Part of a small language model's weights.
Size: 13 layers, width 256, 4 heads of 64, MLP 896 GeGLU, vocabulary 8192, 14.5M parameters.
Architecture: RMSNorm before each block, rotary positions, no biases in attention or MLP, tied embeddings.
Training: 241M tokens, 7711 steps.
Each number is 128 + 32 x the weight over its row's rms, rounded and kept within 0 to 255. Layers, rows and columns count from 0. Numbers have three digits each. The size before them is the row's rms in percent of the matrix's.

# layer 6 attention value, 256x256, rms 0.0947, rows 72-127, columns 0-31
108:086084126120170094121116139113230143123129157166123132164124115125127139097081152099124186150063
107:119113124041107174134094125116144118148131136160102103099083108151119097070077152117132177115092
101:141159150214084164084136143143166103062133202111139175163157145128191142115089158124105131130092
105:153074128151176114102043119155132091099131120103171091158129172115118152120136119172138123113166
096:156133144113129147120152159135165179081114136133194084124103135145105101154118148085100155084169
106:107055139138165150102134182158114105078148144149139139124111128133178108127116124129167083147140
107:093149179144140135154134153137132124141101145125153081123053116109099157118129126154095133096118
111:054112155133084146159131139155135103161139141114144154123130129160148125141157168109160132139101
105:127084096144107142128083138148131171118129146094167135161107064154091128116201105107105143141139
101:094106096107110128178124113110160102118135162145040113126139125128128158093113119164110122130119
101:112181138079125151137123161169141088129108117121039110076068169137133158162120075119121109082139
104:205135125158118149157141173161109138128085102077111101167066099108120151115093108172121174140124
102:185068088178134148128099134151133128175173146136142120169116141186143121136102109125066133111208
102:123117173146139153126119096125118203096125117124158106129146098155119056145137147182109106160083
099:087140101149078185154172106124121136195121133126117110076133165110137120176155134113152099146101
098:152125128178147102139122083096129149119067134132138177138102161109149159124141129093092145080112
103:156110106127052177073117159150141161093082123047118098139187112158152184181087056132149061099115
104:110148130113136112127119093147153152112081115154110126132091079133119137136155106148137194094124
103:144150108115165140140116111121164162130173158098152159137136123070091109086174177176133150122078
104:165058064149175112238136132144106127116123096142175139088172097099157102138154061120087142126138
103:102138111137153099064186110099239192137132092135144106163104123121114094130109094132134143160120
111:114098130065098152123073111166118076118125123098140093131120174109108154121217219121146096126101
106:123158139128134126133143133102089099112120060172122092182114160126112114146081135041098062131168
105:103112131117176184142111161077092117123127118127139140133149134142137092068110124148142070158071
107:139063154156120167137115170092118128122083160115131119158129113173169155134072181121131098111167
102:154182150118166131112074212140164101106037145140113142092076130111143150098116140163150108197146
101:109128122127116105077098109119036130141114110081079197125132056174134128056121119109116157163152
104:102129138086156150142105184151141150167147164117134095108128139074157144106107114123100164157097
102:113172148193115157101131156131144104124152126102123134193140179128125102069118138136118095157161
095:148125079089142140107147097108095028101129103147069086076139198175085162121070099072113106130107
107:143094155139168128109098143131084156136107136194183062198130164107119172116146102134128100167106
099:078185089131094140134147124099182132168189119129127136125072164106159160120159166089139090142136
095:099114155081101133138143111145099197113070131140093102121171099167048139071150073175150056147099
096:104128102142137098136120093126100079111122133139094155086160114105181076135112077143137182155111
097:119127112083038154110130116184172114129173155062149101105137081123149140112144141189113071128096
096:166174133129170126134167186117150122132121171132185084155073169081145134192166112156133088171131
096:140163139113141112168128107100152157116149130165135155160108138209136157118152184153116037140114
106:169142096121140177062149112109141115122119111080138080147155130163152227088076108159172077119162
102:124133123116139133162123087135109085131137155177132153145120149128089149108136097107177137099121
103:117099131117153165128130146183166171156172144116123138119130098095109151141161144120111176177162
111:090071124089129173152174107196044141129151130110113174138196152134141074108174184174086103105141
106:165123128113128140102096144148161184177122133149100163120098134161102128119098120109120126143174
104:145156119100119104037115087152161101096149106183096133144136052185185123137102154098139091093145
108:115105133131150154116156118137119111076119101148126121130092174150140155095092085109118095075205
103:113174076120144076108112111114078138136066105181129122117189187098137098094104130134135094091078
100:106126067178091138137129135089167090125101129078142097145127069115133136191100161126110192199083
102:115141194095142131137123057098120131145150152158142128103180140118099176144131123098154087150171
091:114044080167132144118105092119080083147082095114106137144156143166142124094184171145186165104110
112:143075145099133144099169131091105081080120133057116136118164151094123131147096092116165106100121
105:092080061109160089101110179138123085172151139132111084094161079161116115149143150149111101133064
101:145140133116089126146142116172098092164103159102193131118113104084104124145158111197135169147047
106:159122098085144080075133143086113112129129108128136135139112105134085119115105136108130190116128
100:171137094114105070113134142124063126101147134152092156207113116145106105128093093074110151092159
105:149149148113136096114151106113136148148158132098127124108076086130131135095119158156116090085066
107:152161119120171197122076091134092153129093152113031161134059075111149159172132150166141140102173
103:194121099042138146163125071173172118116121169140105123123107097160118099150160125125144080207140
# layer 6 attention output (transposed), 256x256, rms 0.0871, rows 72-127, columns 0-31
110:096116170087113142162100109103162082099087072126083095136109145178116116127124118096127101099129
111:133114113142116100176159096118162110098068115054134129186139092080117159133103156133169134105130
108:127116132179153099137084099103163099181135091129148132129140156162104114160112097170091114126154
109:124159124086112123108146120158118101113131096130088150082091106143151122088147153091100102149144
097:074147186093149160132115106115142139147125129109154088145104120184129118155153097115162148107137
109:086196166094176154103151162151149088123101075152147113135102131106114128153164104118101137100188
114:092110122077135110123130070139095142084098075172099096148146131138165081183082162142159116147062
117:110103174056146111127113110120116201152170134181139116125105103120167131100161143143130111070118
112:112149136107135106128160123114095113124133098073177164169089126101085145139104136116164145166105
110:139093176094109160170149167117103104177151177131097158099079104142131121160166140132137136111068
102:137119121148165141103080152081152125090138175144197151116122182155151113111100098081139189097165
109:125147140143101139148125070136105182111108162155127127105098142081145097155144185156149136116133
110:107159111137139158172158118122052118108131113121142152114141146097164151148093131148125098152109
104:186100135156075086065135177117165163079184104133060164167158119168133137101136117161053091141177
108:154088146140172198112119117117155098124188131172156146174100178187119118099062195063079160091085
104:112116075105108151131109108127109112150078121104070104137132079127127137085148141109167196142101
114:084090148128093149076169106178182164150149119103123137121147143219125078141117050161135171167138
107:159106146085118108179170116156127098113118109132082170144136099114095225144112158080129159146106
111:183150136096132040164181113123176150124120091151120124185189129152074141097149160142156086170140
111:109177145093043148106175140127058098074129144140176131070181148126147084161161143174151136162108
113:110091134126119107141126086094125081107129109147086104162230157116103146085066128043100100188122
115:093126106119207180150070110157113123136135129094157136149057140088158126166085124115157085088094
109:097106070115168138187118170138201148118171156147159073114091209127190099112138125125127122057147
106:098153120108130087145116172131109131134133124118140102153174134094136128094150140132155172090087
117:116084019098183082159099151134087136121093157114116143086138102168137104158112115173112179095117
112:137079133159105115134197123156142124127088142068130113120118153074119092131103155163136139137149
110:097120092136170170163133141108077135139159080145152144157071172144138142129146067143135141150204
105:109143125110059137123155102133137133098067136136107157146121152176142140170128120081133138147087
107:149138155157157124117094124085117140150090139098161095134157086142098114122149153181162026126119
104:118107126107128139153128154134159082149095183165141140141120119105154153074159128123083162141160
114:116139136132107100125123152141179161143167152129099094125084115082104138136194170096194101095170
108:166182094096077191151120119117131147097113109027139148143164123123145117135154134080146121107141
099:087104108138121169092089093102108163100140065165159137199140170101092097141171116113172124134097
107:124132102103094096104179105092163136149144132150140053130139142146216110148120187112031163084086
103:189138132101139132158084107138125150175104136123179140142059151101069069176163132099156074085124
103:094106114158141106086103082149161179184175078109098094138151103064103134107122161136149166118132
102:113130088187056116155158127155165174137150096129114129163172105080137134069163076152143142054129
114:133154137137103141132111131106144158157109095113133164131132135097117114150095153152156132066115
106:091145194164132128140096119137082134117160119095150102135075160166144101149151110132106162130206
106:114181181104132149143134134139102153106110065163171146141160173085068151138104163134095086133135
113:109134059123182188128135157192135168138113117150160142124138111096089159125121160156073144154145
111:111179123147136115127121167097107161154178104148142120084066170109083099152102135159167143185115
104:131100067118135160157163155128121122164168104093153133185108122101099158151117095194132114062134
114:054144175121166063128100141123116120139181122186112140145171093155135187066167196160093184095105
116:113108104145103179137149122107194156127159119087122123131126094108114098059168102165180096168115
112:119144122118116177070143088119174133068129140135158164108102114129074143140121155095173140169126
109:056144125117171106123156118135137127193086088075148128215133133066110193054179159146121172096220
099:117115095145078153154153132122148104144140146090107171152161141121106159129095128147110150080113
116:136148161177151011109138185062113107164023106128232084164079142119107114134122155161154139114133
111:151114109088183133045092115159120111116136140134169139102167157171109143134124141140146161108119
105:128129125195161167125106090122031079120165100158176176115097122125078060134105176138164090133093
110:126184130133158112126164071115138114110113096062106120123145160163140116159122119177180153142084
107:090133123174140143137105149099121146125148129136150074145152088174111118137164139141148093160093
108:148084145141130100114186104122133083133120203126135175091129146125138077092135092124137079188129
106:108149122097128060145116156100097098083125094101088142091102084114127129088080141123091196092157
113:092145162167107192172057101073151082100107144139107117110121111173132147142117187159096083111142
# layer 6 attention query, 256x256, rms 0.0935, rows 128-167, columns 0-31
089:213152135101143060096184133113157136062144129064102125131128166088150123143165122111139197101059
080:206079068119154054083212127143099146116119068161141128187118122043134130033100166152090167191104
091:094097113121151127105189123121147151074137139116157155107128168160163082157109135081151188102087
085:171133096114052108107128149121083122168147119203098107145108101141135089083083081104089054176118
107:117101072081138123141091159121146176152141126129129136202094121130104181145064115062125128166151
115:110135109133101157112137169143167125204115150165115136176124170106074167122132134095155135181169
112:115090148111097131137083128162157135144136121174088108153139186151084119184144113095142127161142
109:136168122132126109097140148134095101156154105124159164219051081071124160116128168164079132103126
087:131129118115101116145191196112056123096117115168113123132114142160123123094106170123122183108127
104:109120113153127141150081150107175142178137128200096092127100099128069155126142104127094065173155
103:156146130156138124103138197112150175196139120143124137178104099051078186107091106152098109169123
121:106110100087136158182115077120133055035188117136140161084125105220147114178147095138140139096121
133:097080121114099115145085128142120082128153076149124180112092096211166173164153091137104156153136
123:147128129141058107152124121173107117119128107137117191144109118172188153176146105140087159107118
107:134119110093087127163199143090121153070195116116101098115085064148099150137151143097142110097119
106:137118082160165154184119141135105175212112123163122098133144121180083115153116132068101140120150
110:119181163137140100168134067155180106122153150118106129085090130170107129134172087117131136157127
102:130151073131120117162124139094098096116088089046141141075096126145134176100119139139144162106165
114:115124153145166112150074083117167196158089168097101164139149108140097161093153103162157126111116
101:146115117149064192147160124140125114093157170128126157094128087112141120067062123123154116084095
113:169160159122095112076149109132121065184109135105121138138128094129082076100205153157145081092111
109:177147188161162107107150168149163158138101076108122159103132123128166038136106169125157124126120
109:113065101121155055126190156145092128120117095092143150073151100129111145135112140071114116126090
110:125103164147078093118056133179134136106092111137131126128096099092096153179134118180156132129148
104:104143162082095118139154127147154124063152124072075147085116150063110162130093147111105097170137
100:144191164119103146168081134123145117079145130132164098116122166118138095157132089106133176162112
102:112121174108133072166098093096183079073056149099128103141157117128117154143127126141076172107106
100:097112112099113094140111155070159143084085099084159140144146108110141120110125102097186167123138
098:088129168139147219124123087093137125096143126154136103115140097144094110118165147129116111133096
099:067111129125119126153142159137168130127123129131132144166177134112093167137139135169076113109106
115:137147128103153107064134096199143149129137139132123158084112134111127103160073104097175112164091
110:107173135156052101073116079121121179153155137147153139114178126111120103060115103130075148127181
107:157135117143183139114114108158109144140175060098146123135140115067096143143041139070086111137131
109:157127100137124120078112066131149146072157104146102119185121157162154127099155098160115138095124
112:172085181192116131093072076049152109062132133125121153149125139092133133029102151201110171120124
102:086156181069122158162032105108096177191107129159125117124119132127118127111182128116143171166097
106:108108159130128142159162094083099100159126106112123141158093158147110109116071128148087121109183
115:174140154115136146163121112071149119113177109168088136044107110110190163107104122092124092080141
119:104124142188134163110179143143126158154124158133094094133119112113144150142150201150120125065122
108:107087057154083196091179147104099138141079120162115111125110158100137079175081148177092160159135
# layer 6 attention key, 256x256, rms 0.0958, rows 128-167, columns 0-31
079:097081120115073169109048155112123122122112137141141148186221175146133097135117150089189140138173
084:110152191138108181100055098131090110165141165116119165086094113145127174155151153133157158118141
084:132145129155115162115085227135101116112122142143101146075086147118092120134138139132130164133130
106:150119121107059094096129129101099188129099080109163168139101115074108146158105092133161081153156
126:131153121083128112135154112122107152084112085087137179078171115089134072104128094088143127132069
146:132144119098066136155110145118103152121130052104165186104114153162185132161112104161163087139089
108:171113068139153121141136141135132161117119133125139158136066046098129133135126086118135127187117
104:130101188143171111136143184062079141125131165136145136077066137145130111126098099102143078133136
079:128112131143124132040114142180160092117099126165143115117084155130166100156133099148171167111138
093:101161169116172155137094087103118171074112182130104077126174123150102120102139152113205124109091
117:100166163116150147104090138078145143118128175112130047137158132168087101118164109137146194095130
113:182136103111102141108112142136128101103137112064139207095099143151182067156060113055108131153084
111:141104131113077142126124138104145190177155033077156142095107132160168165150163144123195099159150
117:097153082076120128178162086129148167071079043105180185148125142115090125153134108125150109151094
105:105114122125140143103151125126106071122126162178099126141147165167146109120136115108106136163097
098:135104089107133092121166144132096137147132103154073136098143062127132145135175172129168083146131
106:156189100130152083129148083119112090156080113162202150140153104126111081141118112150201095159122
106:143157138161139075100166083129117105159141134117138136069156166146110076130137083162160176118166
108:133142143115092147103155100172231143168128129155098106101152099144120181147140088140113114153170
097:130190136103047142157085165131145091094092065110080169087151155202101100164070129132121159129088
112:134149131148099082133159134137130103120165102094123137155097127154104161200093086177107131127160
111:129162108218058118096133158123107106214096101164156140199171087111149105144136170167219173174114
101:139160148163113121153059102079126093167157114169065157097115129102157080148123110105102162129134
101:145157173117179114111107125153119148170105088092154141123117148143152108202070093154081116133088
103:141101077137144121140094127171173151130103126181124092119116121174127097140145149071111088149191
104:126102119131169131084095176069091139155152134138127068091136096160080101129179151053088110099108
103:141166095090124126140133085090110152099128150078116098165134114072110121122101068151150060168101
103:138085165203175110209119139111130118180127119132130108133127118196149139171210124182118122141124
104:159081144131111110099156138126107089135165109103134170142133196122150202131170111137191124161192
095:132098097118105082094095107083140195139063202132098115148082126049181115140157076128131074123157
111:155181090114156181094114137079121190096167129125120144158170181124108112088096127084115107133160
107:135150158139059093089177082151123112131079116184114145140140110165121067152143133087101082165180
104:106144048133123167155178140150091070151151145150084083083102156108127079077255111088144137117082
108:138239120114145123092092167157118119153070163129077122072161136150132128086130082153083151152095
105:143080129190096187126114100084055102150156130161195125152122161163094091144099134108107152111178
105:119159140127155171129124141156159124096141151139142076168166080130146122140111166103135108137145
103:108083095134137090109053155128120140123076139173105102129129137159174105160152171101108173128140
106:116122156090067135089105094151130104155101169162123137160171126125178131186089099109140137049138
112:174124160177137132156155126132176129185090175124162158110117150153116148185061149123092120135117
101:148158156111090117218081160123152108127128131106093082162132100092135199091114113106143148139176